config.yaml
n_layer: 15
d_model: 256
n_head: 2
n_kv_head: 1
head_dim: 128
d_mlp: 448
vocab_size: 709
activation: "geglu"
norm: "rmsnorm"
norm_place: "pre"
norm_eps: 1e-06
positions: "rope"
rope_base: 10000.0
rope_fraction: 1.0
qk_norm: true
attn_scale: 0.113
bias: "none"
tie_embeddings: false
parallel_block: false
extras: ["some layers without attention", "local attention windows", "exclusive self-attention", "capped logits"]
init: "uniform"
init_std_qkv: 0.0621
init_std_o: 0.0
init_std_up: 0.0621
init_std_down: 0.0
optimizer: "muon_variant"
lr: 0.00953
beta1: 0.93
weight_decay: 0.0
lr_head: 0.00398
warmup_steps: 0
schedule: "cos"
final_lr_fraction: 0.1
batch_tokens: [8192, 16384, 32768, 65536]
seq_len: 512
doc_mask: true
train_tokens: 159700000
steps: 6229
dataset: "wikipedia_en"
Each number is 128 + 32 x the weight over its row's rms, rounded and kept within 0 to 255. Layers, rows and columns count from 0. Numbers have three digits each. The size before them is the row's rms in percent of the matrix's.

# down: layer 4 MLP down (transposed), 448x256, rms 0.119, rows 302-308, columns 128-255
# gate: layer 4 MLP gate, 448x256, rms 0.173, rows 303-309, columns 128-255
# up: layer 4 MLP up, 448x256, rms 0.176, rows 303-309, columns 128-255
down302 106:149088174133100140100190140164081134158162128147194154139126075120101127098131078100148147018181129129187113124138106113146108167088088115120117131125158221158092098106094102130110053055120123081178068094144109167117078144130156154116125145121104136180171107114131105161111117132129087157157166113097139137161120185073122170119183077124149125163110142156090135133152131152038070107126
gate303 101:144127121160119160148110130157081184166142116135141090189109087104035212124063113120093155160101097175087118172099140136122143089121130074110076089154124169116137110149127096132180123102157056127112112106139094160154129136069151157102129136152094100109118131085091142092120136130093140145099118131142113169173148114096168166171097145156113159086170078134121102112156078165205101145119
up303 099:150136122168083093179107139120122182181165121131179144114160088094152150059118112114139115109092128188135137102122131140160140043096081162144086146056072179114091101086162153094146118172133128095127133104153117150120088161090194153044091058121127091123130085122162093085136144124142141150083059085105122126177146136148162126124144103122140142146207116124169079102123111058159082079132
down303 101:185151135150121090153120087161134150163123152121097124106143157097083155123159119132115161090127127150181156178097162075126113150118175150170103152129063084132113165123119170095107166111143152057125152062136097112053111156113149177157090100097121109087126162165112164156062212100154127081100151107157141160127103095109121077179181207172115143130161088109080146164145142109140125110152
gate304 103:183124169092144133165110039130085103098082106165151123124094149113142105096123115150165139173193105144078126162143154132159131122132110190147177130098144095171153153048180101111115065093101177126175130046180152101215133163150081117156077138099153154124095104111127168129194125141136116151112116128138141117073130105145078097122142116146122087164179054123216091101117129171162118107136
up304 098:104124156125162145144125110114180121119103137159153112187137152093179144131167072099116182065122125085155163121113170149130142137154118102161160124118117145091195097155127167141122112157159092150159154123188130144134077079167080123126114052148147085137128162147145168165152109179152154168107157121144128133194152156092083103171173181130097071114107108191108097074149050134109115142210
down304 099:199102161166199150141118105141087110107096150130097107126124180170204138142077088067147139143161100106103194159128167160112124147142145146159173117090121111092140133115179224135075121144087124144191111137131095135155171149138144156190140113164087147109094105117166159149144128107152156138079153175083163097158168130144086138095145144158144094175162104108111177158161137158111109094162
gate305 099:130066127101158139135124138060132114056127103160116094188129118117158131119086068109131091091120108080150083023115112080129062131163162181105158098082122106101101191156176131134101134143098139110179138098150141122137169117137110201139182115178129129163127153167082130157180041129169145094126131128105115170211125142102121142093146172148145169141197136118100103141116155087072153110194
up305 097:108151075093130119152116139162104145106082185118131140193087131138101116145100156180129099142171176101153176108153111102186138131120170123092096168124119131107127064117075139153130062189119137146190099163098146136125145173131129137092105177118113098155116110123145199155158134151198145100102138106107127115104165123132097131106161117114223185076096112156169200093196148147208067178117
down305 102:128138147102096111106083157099118139107117160109129160111116099119133149148156159145142111123129129142112168190046126092199119143165135112135122156166154096104134175144155123146176096114122119129077115108133103170140084117103153111090080137092172101142162153062113131133108165126193153158135110125168099153125181094168170043158179141114125182058135125195120081132158091142140108127120
gate306 103:118095127177137096189121158157141140196141104129112149126144130096112128062131123122106131071100154122147197129148119135152149078139160128158074126161185145089133157076145126077112120120171141140143171104102153131143099104104131091149125136174121141134158138138088106103095170135119088109111159166129167092118109113115110107108119141106127124180117156103172099053137085134190165194135
up306 101:141137072135147141135141152122151148117081104150163112096127146176170162161127121139111158137068090147154138149079111085148228172132149165105144163135136168120100078099099109176137173160083145077120139148152155151156114107090124161146136176132141072106092116102122156116122144110134123097115148152142087133203062122131059153146082139199153075137108088166146106088159101131149088126114
down306 103:070145116133189125112143109103093153190144138137098095079174107165152104095071194140138133140113150044141167094073113070081147159106047152132144163175124155087149098154155152176179107171120057111179140105120097127136094125140157128186156125106118131148088070155111091168138109085117120162098169129133164108090080138075120083117116061124123134129136130119147072183160139081143140116156
gate307 098:142125089159159180078083132115039127155212169101161143098129129091164150094088141140180171128164105107168127174091138117120119082098125081098139101112079110149144083121208107070105147102124125146170208148149085175134146166096103067147181102123154052121114114125070212139132136082129103119138128087128103150124121094118095150195151092101104134122089087093159148165134147114106127153134
up307 099:148139155137139158091150118082120162162102134157148125099129117147136128082081073125147087125109113141073153163055104076118107088118141143122177135153130098144133161158145130098130164140134194134126099069141171145143149083126145132100053154098108102125086131096091170146148173121130148048093157029109137088169155181111169178125094153132162153162111091099174106095179110114137110112131
down307 099:102095109144102179101177148136084095106118119165182134173065070148133138088100105147109154115077136093116147122140130164072123116119113214097128131075134151160135132105091133141131105093137213103089136085155181172119170133137085145150126144182095092170091153153113125135145137084174154101197113139121114116132106130131145016028122132159088087123148086084122100121111143162201168181170
gate308 098:115155101187153136121156142131073157137106148118103114162122061095147061142161128114131118153138097189124142172158093148060136173117100155195099118156105168099137105141116123098160097118144141178148142163146185171157145131069099108135148068136136119114183150118113171169125087086175119169154146143072050093108082148075202106129108091155127088121141108138096124087075138175121136071148
up308 101:101135120162174149136120128130087173094137127017146114090150148155109151138087143139110117158114202139107107172151130105103129109129100113179133128156102105102146133163174098108126137121131124107024154134102187140111106162145183108171153111183157081142104199154142129159101099112100102178078131149178153101166112141165156156151087174095067154132137115150089101129126134113151100085125
down308 100:166071093153084152154197137096223181095126161138172158068187104148134184152093124102179168132112131100175136136110091146156130122074134154154163089193151113096139148090152132121132151179154066093166118157103117094176187145178113162107161124149125059119101155121137136133133111119104110155152147077148120133132137147173169088133112101120177175162157111158146107095102132113130153115181
gate309 098:091075103132138145101185154112181224115146148112120129102136123157154118129158090141112154142117171169122107176144092115174193114183108148140124115081101127123095093110148135090156080098097105119117133108172134105067112137093147116138186178161130163176119109181142147058124113083086119146103109116159123103098144156095144135128078122091121179094112106082140137113164132170140126164143
up309 098:148172070123131185132137125186169129082161138191198081076123148161151168129158152143069121171168150156177158130181144129141102161172131103110131137131107170123183167134052130112134158142153203164112092109166089061131120138068111125111110135105076109136105175112093088081142162155173186137104165194130136128154128159101109082132098105110164133150122108112168155132057206123115140080144